config.yaml
num_hidden_layers: 14
num_key_value_heads: 3
intermediate_size: 2048
positions: "rope"
qk_norm: false
init_std_qkv: 0.0204
init_std_o: 0.0204
init_std_up: 0.0204
beta2: 0.98
weight_decay: 0.8
schedule: "cos"
final_lr_fraction: 0.0
max_seq_len: 512
Each number is 500 + 40 x the weight over its row's rms, rounded and kept within 0 to 999. Layers, rows and columns count from 0. Numbers have three digits each. The size before them is the row's rms in percent of the matrix's.

# gate: layer 3 MLP gate, 2048x768, rms 0.0163, rows 1001-1067, columns 0-63
# up: layer 3 MLP up, 2048x768, rms 0.0157, rows 1001-1067, columns 0-63
# down: layer 3 MLP down (transposed), 2048x768, rms 0.0117, rows 1001-1066, columns 0-63
gate1001 097:533555581438514492493510506489518531535456508493547486543481444489503432512410484453462484475560450499503505471481549461536481489448523509507494465521538464486518587526518539570514571536508471
up1001 096:513549496444485507498485469494536516527500498463549478485489456474507460470463478486559490551522429530452530505509488487491488554492509464504488461536520493561587529470552546498455491543577455
down1001 098:546556479464538530523484446489530527546449456497507531474542545465594401457566505522458512506496459534476552505494578530482482481498478483570557513446493554511528550495519526480520499533552496
gate1002 101:433508470509493501454502447518528536522464477483457477454541532527525470464505544467473465514515513538544528529438500432598553545491501476475538496441515498420480528531521485443479499471511499
up1002 099:407572548501482484523482501451445515439442526482507478503467442545456497507454560428525515512505486479556505515482495455544490511489508554453555494403524437513468578567525495544530476477542584
down1002 100:508509536574549491572516572500448446517535516512544450544513519533470479567525494494524551497492483488468505466627480533500409497537481451592531489521481526559450494476477522554464576508517508
gate1003 104:527560555516521506504511600530516457533417465532515507479477534467585481547468482493508524437510466504441554498496483400566490478515520495536504509456504510529522569487445498595500536529546503
up1003 105:439459466482565506481492458492480517514560465496442537607438480534463516496473525468529539497511502478536502523514560545512515504529515520496465543539449564502494534446532497505469496483472518
down1003 106:504518536557592557399527510479459503474503503528512480470509458502505449510470520473551501566478499427467465497527496434482483458513485528418572499492515484566538484444496557524549507478514557
gate1004 107:455496472430513526530484527513501508529487530419476495392503493551427565484489451479573427573476489515498452520540506582433516451600530552461445490494529470625517568505499445474528498470480493
up1004 104:481433483500538464607523483498497495480487491472502543472563488509456519491530511488501465548484505515447486463519491624483497490532621532437519460516548465574523470504533521414457513483454469
down1004 113:459507541499472526480538552437515519497498472421503498477495481489483531451495550440489464483462490511528472467478513581542561462484566459520549550497502519599561467482490469506500480477513499
gate1005 086:575548460438503546518432487540456495581441516548471462455496505519476501506514536500541577537477554517409511494482473447502509481566456495528474461498451504555511482475461478448496527431454471
up1005 095:524468495473538515496585540522513445455502510446472475458500489442568441524480407422518457536473552503503507443471458539457514492529452642514529465559560496507498504450497496483552488487538529
down1005 091:496490502513426501512441485523501536507499540507453464452594515474475493521514504504463435476539545541452515480479553483460524497491461485533481536484523476506566428496523445488564470484468471
gate1006 100:449542492432549531514435404490475479485550445487516542459536509557474447512487560460530484500484546448502514499510508528476468524460463489497465492501516528508457456471536473513497426454512473
up1006 096:511560510527535505527404449415548541501516559550507529519506555550464451507494518493489500516440552454478552425517531471557522485512471443445554496505463569546454464495498534497460530441489448
down1006 098:453597524468484495485475481524505513438490477528516509531559460463545496439506538527525517462492456475474532492506444471501493481452512443537533436425441438493486512584489492388547524459464443
gate1007 096:489508549489437499481470478456463468537564496483557434468549419532446556523479513539538478516527478499507549482508524576429483537461505438437558460485557481493534432415540605507441484540512471
up1007 096:485539506507447523538549510500493558514491445520509520493643597540453483481494630424575565481509497533539473524505496507454560486518453503439501483514543486512521470542525459429488480500501540
down1007 095:495514553556455538518468538503480423471527528453463465492488526562521569488524492573484572489494415491469446482491537472469405544491514509526443523470538472472495485501474465555506497495484571
gate1008 112:481549470558440492486530448503569523546514494486487523407471484461479475538518548541510553472506487543503509521532567446528467461477529451519493465571429546542501476551533474490507543640520514
up1008 108:463552409558477481419533483607534488491470408531517495547457626468471534513533548472537452516518489462497529527487517557518445514448505449567386512529456483553442498486412430465512441486477503
down1008 111:521533517522385480485520460553553516496491458493529536524484495506532633437462601430546486561450493510453478510447452498488467475507522427437396511486454495581449486439491431529434413495512515
gate1009 102:497472535502474485566505491483452518460555447486421538479523522481528447549482425507449574508515502481439486520531519558502438471463562508528504484525475492476474482442541513530495519553560551
up1009 108:484435459456500528534508474541441477563563510468465590414473537482507508538526540486490423441493523499469541602556564491498501535492412505547533500445475549493477488526496492553498457412526543
down1009 106:504425453561464505612491468551490491514470493503509579543507560460508521510399485439488492490484496495507533464491510507492416482612572506498510589462481463482466460529536525496489471547497496
gate1010 100:513495576501518527518483401526466492519536513500522524514538489446503503492528475453541511535455523547458524480558519478504480449546483486547526482485555570526470523556494470501490569480501509
up1010 103:469465462548491468514507473472492484561548523491463464520465516460548583488490497548443492554500506564565506538482490527465443504462449474436474476648458428573503517448467550501475491498441478
down1010 103:486422509529452524512526438525546510545491527544513436571485535489505510588488550561528538536501538540508546509573472481500504544531472455536548519580465427550524535547538486481518495486461437
gate1011 087:547527499472505524538595477499454447528576512450537472505487570532394539519541546495519487542525472585470498445482478428552525531510524514547564501515497472501582425492569455440445538434514511
up1011 100:483474458592502431526514485510471493477476474426500497417573497513493432552457465536514449519518443457426589419454527404529559485487488505513477554508517482484534581488420531466524496475501494
down1011 098:544508533508570462450513538489485472545539445456554457462454466536545484548521441486462466533449502515455476455481506543547482509569472539531472565558526431467491508555558406552510481510504510
gate1012 099:576443518505469525501456527451488481505514541567582434479480484501511473571557498481586591508565469543521477484458506466570532483463512471485500471520471513560551536476512518422448600491502450
up1012 099:557519482531526481489511511539477500491567517535468392502448517508521512532479459476526524523579436540491513509529493544379505473586426534425513463478528530460531591475565502527491469545577508
down1012 096:488522482526472444494494480467433457534514497457505516458559502547447443529456496492468474463544480485441561482520492557477542530522538531491451538557575476471477489555512437436485532541494500
gate1013 096:477462533505510554499469587480562479472476513438498543502465445478572483446526435488463503493414543477485417546489486503463518482466528496445524501445417569507514426541506527550533506515504426
up1013 097:521572503498502525500515536478504508467561491527473503538444519454540487461512442459483482454466533445534479494477477482496481528482442522533487470518474454528522537422606555515515495449438517
down1013 098:543481510501494515482474485519523440549558531496478626548426499434541506488508489559472503471545492541439476491491483541473496501527562508562554425455479539451479453549506453474428481416529565
gate1014 112:497460508428398482500527451494507540519515488503435495448514506505510500437483488424439469490522574550534538463521526510521537518460562463555504553501476524489553436503514471488549456621471511
up1014 114:462539478524424441493502508466547564497466498483541491499473506537491541491540473506535481480492490462511513535483525531549486488488407447492518544497598498594588467517525477457480440486512468
down1014 118:472475531522482489480492535462514452488552439502524560481480483508534457454556505476553484489491522459505557509483527525523554533369569407549426460474495543507557553504471396467571491496507499
gate1015 106:520504530530580479450457483459459507469514519526480454514447473499480520472513467544540488480442533434597502467507488579534503531499490457466491500481437491542490500495544498496556510494494476
up1015 104:578429524533438469483581458530468445467547513518480451507496457493567570455503486449461584538509469458499470438440473549477494550442485546493462495490510490475517520488533438430545533517461518
down1015 108:590582468523547499489509435575517566577514541461582496522489429522516473480514562484419445484513460434500513518481516426518562522507543490547540540574454573452548516496443492531522458543468484
gate1016 104:472505534514464513518427491508510458496540497498482536534477482443567550420570548537492540509547472473491509488497564470521457533514523486485562515435594509522417468502545454432519474464459474
up1016 103:469536565477451456523485516504497509492466548517376510507513480528461487525488490450465505430466559511524499509492576518533529538488512525484528555438521450457439490552573496558475512554500461
down1016 103:503478469503464457523544479503462500478492519493491544489450452496526504491485431463509445425499529485481521528517505495502514514546514469469559446504476449505516517440482389476451463469527459
gate1017 106:490507532388484482494499478497472505507406552505513475413530458546505434538488554498546619461528456482494486489438525447484563552528448460477490538413549497569502455480467504479473528489504508
up1017 113:550498479509557481469486487539550478433443455502554552550556524513532558551552500541554543492514517474472516497509526450462542467603394452407578438494392512535577522432518553479494531480470520
down1017 108:542451499544520493543534510483416546552542493482468506547506537521449492494527495468492484494512532484528462488523453502457494470487556470538417506505522538427481490481421466420551464489509588
gate1018 099:535535592473459540496510467559514543457540476435486508458562481484459450493514444515508516507544490530497482477537518507615472560483521469437491530502492528476522526516525469479401509464414512
up1018 100:548502407507504501473529610518473499571540530520436455526512489444582424490487501467453421474512559524471436494491546496449496584489529529483430475494509498438479514544488564529584554503489510
down1018 099:451524450525485473488504575478516493471534446495516540467513446503423488512497495503481519464524465518486471480532551482513490548406479575476462510520407584556526512539482517528521519453520523
gate1019 102:481523528487462508503573538506486504471489535493520465486457504510496502463505408539469476531503451568453504449530522471462533453492516546474598579547485499491509537455539479475504512459561451
up1019 100:466436484523552531437419449491547499486518509481496576556505509522513490441472543466550482441525507526590456583447528535486520468512512502520503474484550535473501525534474452556517490504557524
down1019 096:550478447495483486476463501522498547523483510537507431537501525588515448528506549524475407472490499476474475492504492549466503457526507518523451481516459517546507553591485477522485506522477527
gate1020 107:523510488585443566437492511488497466518456514466509481421468499491445491563576500523562497533571490573541541578512477513506487511432478516518578456484500503508490533507505552559462500491564491
up1020 109:524533506520522420448442522521478521497581502529426445456513501464485505520476517503465490532519520494472467524493529490426526513417430522547463509411486547498510568590461517449454516448463537
down1020 108:484491479536437489544473470496429441502549491521499557550422528471489540547482462455532606477575537552502617560467451537493512482502442505515542512479524509495436594555489521511532444479484536
gate1021 098:434557539510477456489495543480524531521580501455406509461497560483501479499490533479526476473409442562486522469533612552550482466564546538456545484518452542479461493451550522535552517451544517
up1021 098:483527457522557443472586502500473469366383461490490496509471469447549466514454506477461523532480541499506502425470484474468537488502525534504498568519539516520553437442501467526471512449476505
down1021 102:502472396508518510505562484499475507462470506517531570481526477497474475524398470495487469501514528516449470432491483496476508492495510503535476538533503533484577523496510502483526537419498518
gate1022 101:493526468547471516490524520495471484519465399452415455499421514533490479466548453446523524437488571511473613501521538539537547448497620455473528551516408411555507542503475567502580473401583480
up1022 098:532500550448445524505479472521426539541431528531461462449540485469496499501527454422460557534482507520522508494508570507510472471556562576465559471492485534518528484462491551560567409421470477
down1022 102:499526502491481479538405523483549450476489470477416488541544544471525482550487578450487475508506493448482552473476491508512464523584510552531434505477502588494482457480507552437487527487424526
gate1023 102:377539462536473481485444498437486430536569499514477480545530453603498471501478518482570568505579497498485504487512551573472534559522442529467494498564459547570495508582545570547485508481514499
up1023 097:568493496515540498469507550516529523556447503448576515481506539459516543497515486553559444466472474527568420485457512477575477572463536439437416473463516509415463491499478470472510523506397535
down1023 088:424442550414492494422510534536469606462450512512550463498471451489470450481491543586518469569504493501528428466466529492506472490538428489466459487511465500501513538512480491490527489545465520
gate1024 101:466448490505457502509521533565449536513540536479483532523549484484435551534596485528469547447431423523573467471478453557524496522500520543465547461426535544436473457533523518479522498542469466
up1024 105:503477598511503464509464516491537525487512491493521480466491541517480459523548481495518475454479471479465505555536519513504468572543535495466538461490493522560499572594588518421520507535556468
down1024 105:503531486520531537440475535568485505502534460475431507520542537497482477554526443540488501464529451476502453513546437506570474506522519560492512467468475507548502453519544475462504477549539451
gate1025 096:504418514544504515548541496490502426476507452499539568529470482410545468464584520440435500514509461521529482537518488550528436487556558442498512504501517517450514548483530443546499483497571509
up1025 099:494541501506533544508535536518490438484459448440521492542490480539491470466573516500525550502461486493439570488528509450527425519527425480434469471482474492570449477407501475519551468510538516
down1025 099:536476452486490520452522503527470429474463537508508599530438449541488447434566434535457544483505485519490547479509516478503528480562466528460497380514469452569430511503547437505473451486509514
gate1026 098:495487473492449486496471491514450483515485518458494493534424523547536437475487483509518499507495471498528470491434576439457545479561540577508441548551468426481456486411539561603570497473519533
up1026 094:470541505488402507525502453471469476443429497506526506574498481516542508499451473471482407488470529474459453510502551474471484416485515466549472498515520464494463509438432532595452498560516518
down1026 095:495540517486404466540475440468472486544485434473500465501483470511524465512527494507454435574417488435507467475448494500486541481543511536598417511487535574431609552506488483470487509523552430
gate1027 096:491485487526494515478531551521442496529543545550470449483530544505493510552507536501528492555469509449571491451474509571461488495532469522452451487438501519468492536576518529483475490573508533
up1027 098:439472566463543497466506513492519531525508469581519397509532521540514459493482484459527472495568571462507564445570478524491438487548493478461468570453514517556458464557478464493422459442443489
down1027 098:567454551490574464514569509496478517506473431455555480521519459587461561488448440551499507500497561509421521487515495507485504480470464454477530528513457521492459470520507438507531519483505429
gate1028 094:473510467580515481542490488513492451565477442508453497471538480474521462438506444524520451526570486563497511465557528585521531542509543463456571530459555438522504518592482529532466526532408504
up1028 092:444548536482472547548510497530500542504467529478455503615530457442489531499522531530511479451557530428509489581483489480520497508494473545511469554462419475472503509589517495416577476556489380
down1028 092:485530574556455472561522508518501494449565539452443490522518487451576485464509490524502481453581490458500514598479521501523576491522449593464486486539511532574443524551562455425504436502470493
gate1029 096:511466445532491505491513444476521531451473498508568586442509530509499480492453465464459542568499443597416507617423554472525498476483543522501513548445484605474536535536473439526462508511444554
up1029 097:495548504461504477509539546507470479586479518450540558481525506495520542535493505485535478465519483497456522517487489492508470539542455454450444513488427472473542507521528545515485466485473485
down1029 099:526519513509537472461468515573457529618540481441488463539514453442528510559478508480521530428559426467466543499554481582529431524533479510520521508431493528512499473444494497477521548455475548
gate1030 107:568560557486630486537453461549519490543457480450542507457517482465550485502477537499516460477522518524547507445469420533465500527496535537449449537481505521476575501500464487584467462482482523
up1030 107:545513526488507464499560518475541479471496547459526452479546513510474505423537505484530556554529455487470487442488527500491525528503491558465478506414514499574500432474510463482489549497511501
down1030 110:519456548494530471462550558509534436492558511443496458515477518571503591488467556498484584512441468529560489493559466521539528449489504518449491579504528532467477504522425512527449476536558480
gate1031 108:526510404424506483480510564500468511504467504490552453420461523518460495483537471500575578539495514525464509524536473418561533548495501546498508506449453461489508545504503505500568454468428439
up1031 099:523533469428427501511494544448470484542533457470504511388464520448583527499559544496545544487537534499500557571478505408509558484508465536547477533413514508511590512439484531518518469521542499
down1031 098:438480560596497518590464499480458445415455518487494507515503515488495418452511483451452392484504506467521461465475419550447478538509541478495460461500500463482482458500519526531516516497460574
gate1032 089:508550466499565507462490515487529437485463529411481472452523431466457485500540472495495507502485519432435514476529417466581474472545576501467523513515445516595496526523507453460416546535582414
up1032 089:528520491491545527532499505614491559465519452449460522458574450568466488537493497506500497530507534564448549528550522413450517570525536524554504516486552539500483477537488503556465494482499462
down1032 088:588485456545523537484426510507396486517471467447467427479491444494541459504471467505402506505502468524461520428535497488517538535487580537552547486415537443468490530467525581489445487520522480
gate1033 098:531539473525516484521502548475522514463550518426519510431484550449517441474502534456531492520488507560436585488520523474536477503493463494464474442469444532576531511542418505547523575446434524
up1033 099:495532476477470463510533477405551527610524509513436482479544494516473472501513449548471492510458480489585440543500545420564549520498500565460475544529493424527502498497486543498537448525452515
down1033 103:497467518487502525515514472533524515519528516518443425490505506491473481508436566470476471489438532522499484484444560427486472493489471594500483445458498497510548479528466527474519512545528487
gate1034 098:509502465533520504503459589442483556457523470503459481437471537443463503467520532534481455458489530510538393432487546442491478533512546439506487479519505441513477503449474461528550545503477506
up1034 090:462526467526498495419556569552523500476552534532533498494498491524509427503543489566534507499556509442560496553520520590472520499473496477478472454457527504470483557528514505562526423513476518
down1034 097:478520456458529531463478529534511529486520473499482532462558523501604445547514443485500541460480495448476529544433544497490552523481461524480468487444480517505482579493506484542501418511512503
gate1035 101:505516483475446491472480459477459483621512526565448517511504490500456474502464548527565549594452504552491572478454555536500504558432533446581484546527440504482574458443498446543425513543505486
up1035 101:482434521476546477486493499509499543548522520538561596581518543542559537484516524455538472565533589553528506493447462507447406508375477495456544515503534507442506396554498446546502556538497573
down1035 104:492503392512526432477460474534486392533589419530470534536524537517472522528483541462599448527505434513485533531493524494466433557495492474533500555556477519461547495503469470513473542447400500
gate1036 101:565477469471470554513503461405501439498494560558533513447443526464499444538568524549526488461545460490502519517507477516527445546481475482498508474492468422557533485370551517548554497507535479
up1036 100:458515522518544513535466507505462567534516507521487409435481425506518470499496506473449537487470526473490495498486527502515551501479426486504499600477487527450490440513411509557523508511486490
down1036 105:419586487531462530460502523486506471559542435482557439396453451512475517499555574494464510558542572444517487526566549496572499523467457452424494572521483524508500485481429499495544512493502519
gate1037 113:473504544547508517541514412490466505501464510416465424466499441451500499423513526561487455455403425518548424508470562593541498483532517483516494394480489494569534551430546537522502520478517522
up1037 114:518521507530458489521419592461487545428477495508514504593534543500563493543517452484518559488524546574511491492532470508410516490523492513505477578422517527388500488494520476557519458517528492
down1037 120:552460515539508471451489583494509563446494553564524531581464546564512491486497457445544546488572519534442528446514490512483492477511508496532501547461516447457514529512421493533503435499520475
gate1038 110:467510409478610431503551453557483397503518558453482452565456583501536459524493556582540557469444529565462447465493526523473526561490506477509494474574474497546474438500504484499643497542489534
up1038 107:480404494533499530500491540513545536567518480467470507437491519491526513481576475526495481449582540493504484542542617466540515471462588480467545525455459501489512561544497523466522479515515534
down1038 110:511511509482508522488594505535504421522479575469489410494412578508557497531524474563458489470489556533539502461574560456485577520504548451426550550494479539473454548454445466440553454486568477
gate1039 100:468504534478486508537536505455520457513506477487489502555427448594461487484569486490478516523518529488489526457472492435570502508551490495522458459651512532472474506506489521465462484501548492
up1039 098:482433587485511479534513466492549507533530545482459575445490467459488538534475455464463500514517490466497484409452442563537499472506558531446541553522572513424488502500463488493431463559445544
down1039 100:468478587538464457518492501524487441498535545455493511486478490464468480497516481495522392525456408517507492453505484457514475523511551464515496526477531527454569576466447539543530509482490446
gate1040 117:561526441462527520468519543528497446446523467492535459467478474523502613598409514529570502499490499511514515468518532511525478469526443447494515401505511461537444577483530500454528494490491509
up1040 125:438455539484479512482467451512505481511468539446470494523505530487470470486546492496527454502596562527477555573503500478520541570543456517414507595435498502516474488589495489486426467497479510
down1040 108:475495525467481518497508464490533560541498489520455448464474499476522449526497558516518474526520539525474578476524466562510525544496462484466548514395485522509533450532426518543502474506472473
gate1041 093:520501423458530529480539533479516459500551536539487466468467480466476459610502488528518469488506471500507413555512522432527429500508523475472450442500502383551404473467440460558477557498526534
up1041 092:544501554471428501508477469514546525537422527519565510482513498486480516545452535525558535440526495506558403466438484479522511526440486516496461472492498488528478516508483519497481560364562458
down1041 094:551515497482523510531608438484521454535516472539552498535491583500494479486451483560511473466479471483529457446508516478502452527402479491483501449498487498505479487571462456479462577518505520
gate1042 106:448522507436473500484471528541559547563535532546569517478575526446494471500506538567494423549482507581468520448592469548484530513510545507477556529510455492550513509554577513494577436539529506
up1042 103:422493529467462485530463525559480505498520471497526548451541482476501557503504488506476460483413510509529508443495495498534501519587504538537536495538524486516536468536583462434497507495529473
down1042 107:399502536434505472583490500506496416479552503472493524502517505476487547573537453499496497515355443562455564462485467550496590565499557498462485500448496504507536480518466447486481487477512461
gate1043 083:454482555510558490527595505497438514515447497468506494442490469460467515461563510459495529531458561467555465477500479542531505543514496511512490524559515523531528445561437432528515525516497537
up1043 086:495433535547509528497454441520491491522469520547568466449557502507469488476519505512586455528590433484449490424515509540490425472543432523479468557566545431479518413548580488508467537526552493
down1043 082:457513606485504499546481573487474526446496447518539474495506487568429515454523437509563465540549471546477524482520513522543496477535487492513535532498491515487478462519498506542475492487481495
gate1044 106:519457545538487539548560491449529518411459565480517486498364528540460540548489568494583475448408492488545483546502530442553510475520534452459517488459564469506502600503490464496501435466500467
up1044 100:467483429494535485524506485524453479436521457452530455480547485522462518452461501472481440532535518453504554538537511498456452545479523511452467532472458519634502487560513559490470516511516380
down1044 107:494479488560496560489537486455455482501454426435457527451529428488465540483508487508533477575522458473484492602481527472560541484452512518542479434471533505535433476460395551520555473530576450
gate1045 101:442566423529492529510467483474506531497577448505438445493536559483549503509458479519499552437486510479527443552473577479484519522534527577546553446453497478478526448529464523528560544469466482
up1045 103:429513525517507454574513472509479570505466434486508451500548518501454569479494488474500484430441553526504505514501447499522480519482575508491509436491466485431451499448373504532484464487569522
down1045 103:442476437505513519472503449483482505548489472431498491496493528472435510504497433523502506476439478520440540496492451512566514533522532514512453523477496488474428499463464569554476462502511556
gate1046 092:545560507495474422450572500611524466530539518503475502507485527533535450549566484556432527494491506522473522546547518510509505554547564548487531527479535477518484479478542449463569512558505529
up1046 096:543538539469512467450538543524435454538482514534563454432562499504401427528401560526513554528565497473500514497516489520511488520531503511496440496547445522464485476495538532512444489441487539
down1046 092:455506528501441481469503511488450494566447479487559584537540578535545528505538480531519471609508514478461487522510580402552481503505453546521510544518444499430509493516524530500487527466490432
gate1047 110:469435439504483517508524572567412516550576517455466450539459516545428488434501478383516484560554513552484482532644535561514466573566461458550567463525506520474491491544479539455490522544486450
up1047 102:504502471466499526529529419480527494474497523512574472549476383428509411518511497527528467536502441422501561398431474444478431477461517510506528484550511567498431520528514554501531537452513502
down1047 102:513447516462505505500464512575482474551480458415529465480586489483551536482496510458557550540472511501430467434485508477512404528558441556511506517590478521557527496579549532490539517537516508
gate1048 107:479417501484525439500517476487476449484444493442532532616463488516538498494497469531487521564417474513433492526515460575602498507496486509551531552528553554543477452507454515580506454488462546
up1048 108:530534496603499470499496461445552498483529451505520569534463489488467571523513438450513560488474399438488476496556508500502461484546521489494547453561432478386456492467408547544542528507504493
down1048 112:476480545577451569470525484448525454495480477546515529508510488543467477508446538505545512472530480526467528472520452497551550493406466502437560581477470504510475449506528536432394481456494454
gate1049 093:535458518491496504526548531497504493454504476492495475594466462507467450443493442526476524438487544475384535449539456542485488483488503491511441461520589485481501475434473442496445512514485488
up1049 100:555480506494501484503428451502508523489528488502457476470499499449516501518481512513504522549515501569451463521458488481491475534498507529460538548495489494576516508513463418554449506411447437
down1049 100:519476472541538502445516460537435468499473505568530489498454530517473390511536518475514483500476512441465526516531506482580484486537470513489453451449493423468462481490492489478444534489473513
gate1050 096:536434569503526476444495530525536485524517466444448556561478491542549435556524437425475407530526490549464519497515461470593527458484474489522508522479535485490513530549519543460476477518530500
up1050 099:579522446437538543569499475546496465538509488478505545494512444487499543525506501464558563489520520496466560508453501485464488550527407454455481533528471516567470530524505588561550472508507463
down1050 102:534528500470495524600498454514481486468475495487559515516528522482533524448504433486527513494520428446519512511545461490468442576481484507551533527558488493481458584494467516518584477516553553
gate1051 097:609505542514462543441509516543479472431423498485486552459515519521448504528513447528510501479479427476486475520436529502522526559547527431483569582454468487516486564475521461510482583516493471
up1051 096:546532520584434501518472574493520521510505571512518587542441547502482448557436563433496479481499543520494448453471554570495546560508484499486526532502478483483373536475601466448481502571488493
down1051 099:505531559503520477513459486482519518568564527510509593535493495544545521488533487468549496472467518524552488509548503529529531471464570534483463522505498515472528562515540444494554465546545533
gate1052 085:552567466519478484558554492455514498579457517525511521568517455543533524492491497526575530512525523510567461479572458502500526507525510541507501516477438438508493454531556526517497550461426483
up1052 080:512444508459469456555504559478528433548518424496419540559433496459470487528515487527543446513520489502517441516514474481518473438509543504506509541492441485466521485460482512516538510470521568
down1052 084:503519461510472485567525542462482495534466432564498535426444478526528467496535513492418478529440549468540529556474445475517433525459532501598490502508465461447507530492519599506501517521514473
gate1053 101:429482437462506540518485456541490517500460481516457465420468554479505525514566497479562532507482438504493485592551528475473488551471481518551501502504507516500508517617493515485461537516428430
up1053 101:514542434533581461510526431484517538527463528466483500526463430436513497495511472519584474453500477506490521407479526538468577471562518547487491526503479480539493499472461536531514544463429464
down1053 104:456560503500415474521411508509551524513539509588552520453590520457409507534577455504519483517479442480466455549506511465548557525586533496442535538497562490618502488534499461517506411474452444
gate1054 101:526550537463550452546534555442445477469437466496508541535514501509561530502459476582461463477515478519506499420518531444510433487555517523556487508598497489462476428521532462518531521545516453
up1054 103:469525500476438484498486432553416485468501510475507526502529546558481516511430521567517491464528520485464533503460604478485457483506495491486519424525487490527411536497442475522513482525529479
down1054 105:492555507463563464536504520558458515460526458529451504548550494429444531586421403528443497474483433440463479485592522506536509485558499462576616500451517487478510509574501497561534510451487461
gate1055 105:424529495467511505486465508541444488461494522522450458551538451451560515427445556467541493465507499506494578446503504477496488522541432505490498474505544500498484498490563500502447457467586513
up1055 098:479457453435477484501506462503505479445423456494563525463507623525579519583541462441501532469582539532534519610485470430533476501555491498485530487486478547603474467594504470498462505452411446
down1055 103:478448481537448497497531531464471505373440457537557459455540531500523512521555507501511520506574463462524491584507481459587527452551498474466502541594514554575509481521563445471499521504418506
gate1056 094:466436452541482516464544517502521507547477542542507443553519527518506495442533468447472564494501516473448467510553531534484546431541487541444566401492458509525529420449536581538543557432483521
up1056 093:466465511524515540487557410556488445473511491518407506557586535518514520428566515511499491527511497464456517482473522497522510402542559504493530394499512489497546474462489509469549520488522518
down1056 092:479435528474451497553495557472522440497497513533489531490476563548543473524543511588478478496540484521506479511494502544434631498502566524607466537512585476501464514520551490529410479528555478
gate1057 098:493475494474594490521505522518530481479509458465478469491576466475501459555601508511504511422418540558522572482536510472518607424509505546509473502449470525565476537587542494498469537407503592
up1057 097:441553507502508439468450516463459488505546496499450500505534456542501586516453391496572440498518483492463499512466552505517503439510514438533523404531451573476521497474536500511563554456506446
down1057 098:526493532449488485425484492491525525518425626522568521442542421493451550461427542459526447533499523510500504477449437494514538525521586514476532474500518442503492416427519516540503459512487480
gate1058 100:469496461502512499506529497475444544516493509472484493434470490511541488486519429471459475498452552520564465473514502473479536558492535550537558519519492530540525486537561560522524523512581483
up1058 100:516531586501506510520449497494628566503521391512515452550560500464464533446552492514472568485544531513548519448557430504475518429427479461501454539455502444562479445431469494492430503556478534
down1058 102:549527545503495525523433482543525573496522416527520506532492519537530504452562523439445525442477486618511534520537430526454525446377424502532484524520479504521535495437494483506387526584544516
gate1059 110:548516596518508512497468552483524578511538442464487555503541477543507535554512551484505416505445567467501495434510435466531524528505536462465513585477424490522513497397514536553541543461505519
up1059 106:580449509521471463492425469517527483473548479426437489491550452538457527484459509542446384503510563567424502520472501493517497446550548493514463555479478507482495566368526521441540500458552622
down1059 102:462545515487518499521534466529518526467582500486528459463548537550469486519496515476466486515470508575482482485443483519532525489503499486495497468455438483465453480461469514502474502557549508
gate1060 104:558488547492520516498517490443531475452496476498486457526522497499536533548467499531469503511476464472607464536461536485514506468416501551473474503520471566479525552498574489525482476447561443
up1060 106:480568506578523500472544525485551532576501484489524535468559474505430490530561504452550460498510505499390469495516449441480439584548450492477525538509446482521477488516473481498503510546437501
down1060 102:486515550458494513517445508477520478500470480509583489477527501538498439514450554565520526568449491497520430505494515437468481452453411577421464561499437554518508540533509516547494533490540524
gate1061 096:464531549530490536440512504551517576508472486559563503516541514450478452512481554525466499522447448572510445452483484449501531455521516427508520433454500513482456550513531478506506503501454449
up1061 096:465480466480519482466538536549472485498519505543496508417432495455552506494519453427519516566475512554453491482582519500515497524552498539453502501447512487462550525437439490591530531508539412
down1061 096:526473489512527523472519476533471513536515522487505574490489539485500511548535477417430535493545489534498488440580550505503500514532468531505515508502509551484524536515509564542498581502537511
gate1062 093:558469485511515536545533513405589468519428519512532493497549475516495447499456531516514517495437467498474548512487446479578526574476446439497499517580488468511508478511408487522460514481501520
up1062 095:565493450479558515458477513562423496523502485518495557490546564511546533451468494506442482454503474438456493596578483467422480504468445506468514499511503481522558473503532477495457444484466570
down1062 097:488542526454489483503491506512452521535490490474441525495438475502513527424569466541527561432523476492526547567503475460378409551555592484431543446454495541524484514471458446467446491558472486
gate1063 094:470532429517477514493431509515510467523487506512483469457516461572452518497496449500503502459479427472581459531485542534486531493500410471518474521553550496546545489549531475458432513445412512
up1063 098:479529450558460508497498474495531509491446473470526510415564579519497482435580504519447530481502482469592518509568495496479502512525525537487470470535502532529498456516532571446487565449563454
down1063 097:499500457550489494486469481453524547550583419507499484473427579505489412493500493526470466525603498466432472507488475472516459477553463466452442467498520512588533511497455543555492580526555472
gate1064 118:475463561457514509509582511514454492541472480536544521495500387433564596422535579493468583463413491506546543535525515517449424552562467518490511476556516542580482447475533451466495552543500450
up1064 118:522457510529428472514532487474501493500466517525439498552418514538495491450415495434452478493495532534518436498537504600485478466487513472497529532505476435496573507445491572485491403532510513
down1064 121:517557522483471446483406523496501521450497483527533471469502493447586521535490533439453478506564463471482476522407515467461467475490569529529563485535503476472517525557495528479506453599559471
gate1065 083:498529463474535534445542423567513470497557510493462489529490505506513567499512531529470495442521523485539499514466535471476570515491556497488506508562532553556426526612563493532511524550478527
up1065 091:564536406451514436410525493430534538467529439512507520427435380457597531554467472481533456441494523585452447497510472444453499484502429506553525474536539528515547425529534481505449488515480525
down1065 087:475477594514510526537430522487567511471487521456481441484477509438407523499477515472556471502583446510571487515515546464490501466532504445492522484484489444501486477434464480430549525450486476
gate1066 091:521394468516549502525490529516490494497539454492460481412494513474506511552492509494537457468506515541491568536428559467526508481519526555484549527415580464528523515460454494522437488562496544
up1066 089:431526550542470448500466441467538482461476576485485534441453465520473544453567474473482442486516440570489435457471487552467519465488520527534536488547469512526582485528536409481535570485498479
down1066 090:485453526517566593552501454556576514481494513515420564451574459464551496474502503524408457537473469552471523512433548552502513518493509545509511508462542512451492562484515521497448485516462473
gate1067 098:501525428472540526513491475506527464412452484425531543532537475528475500546540554526544569530469512520484556497490516412511501526476455532429501479516485423475453451551550414479481557491506513
up1067 099:459465521469550496506525496521498524465513454522473475463495533501449529513498502464448439462564412435538431556530509470483520561457429419489460520504529507546511533486455535514506511505537516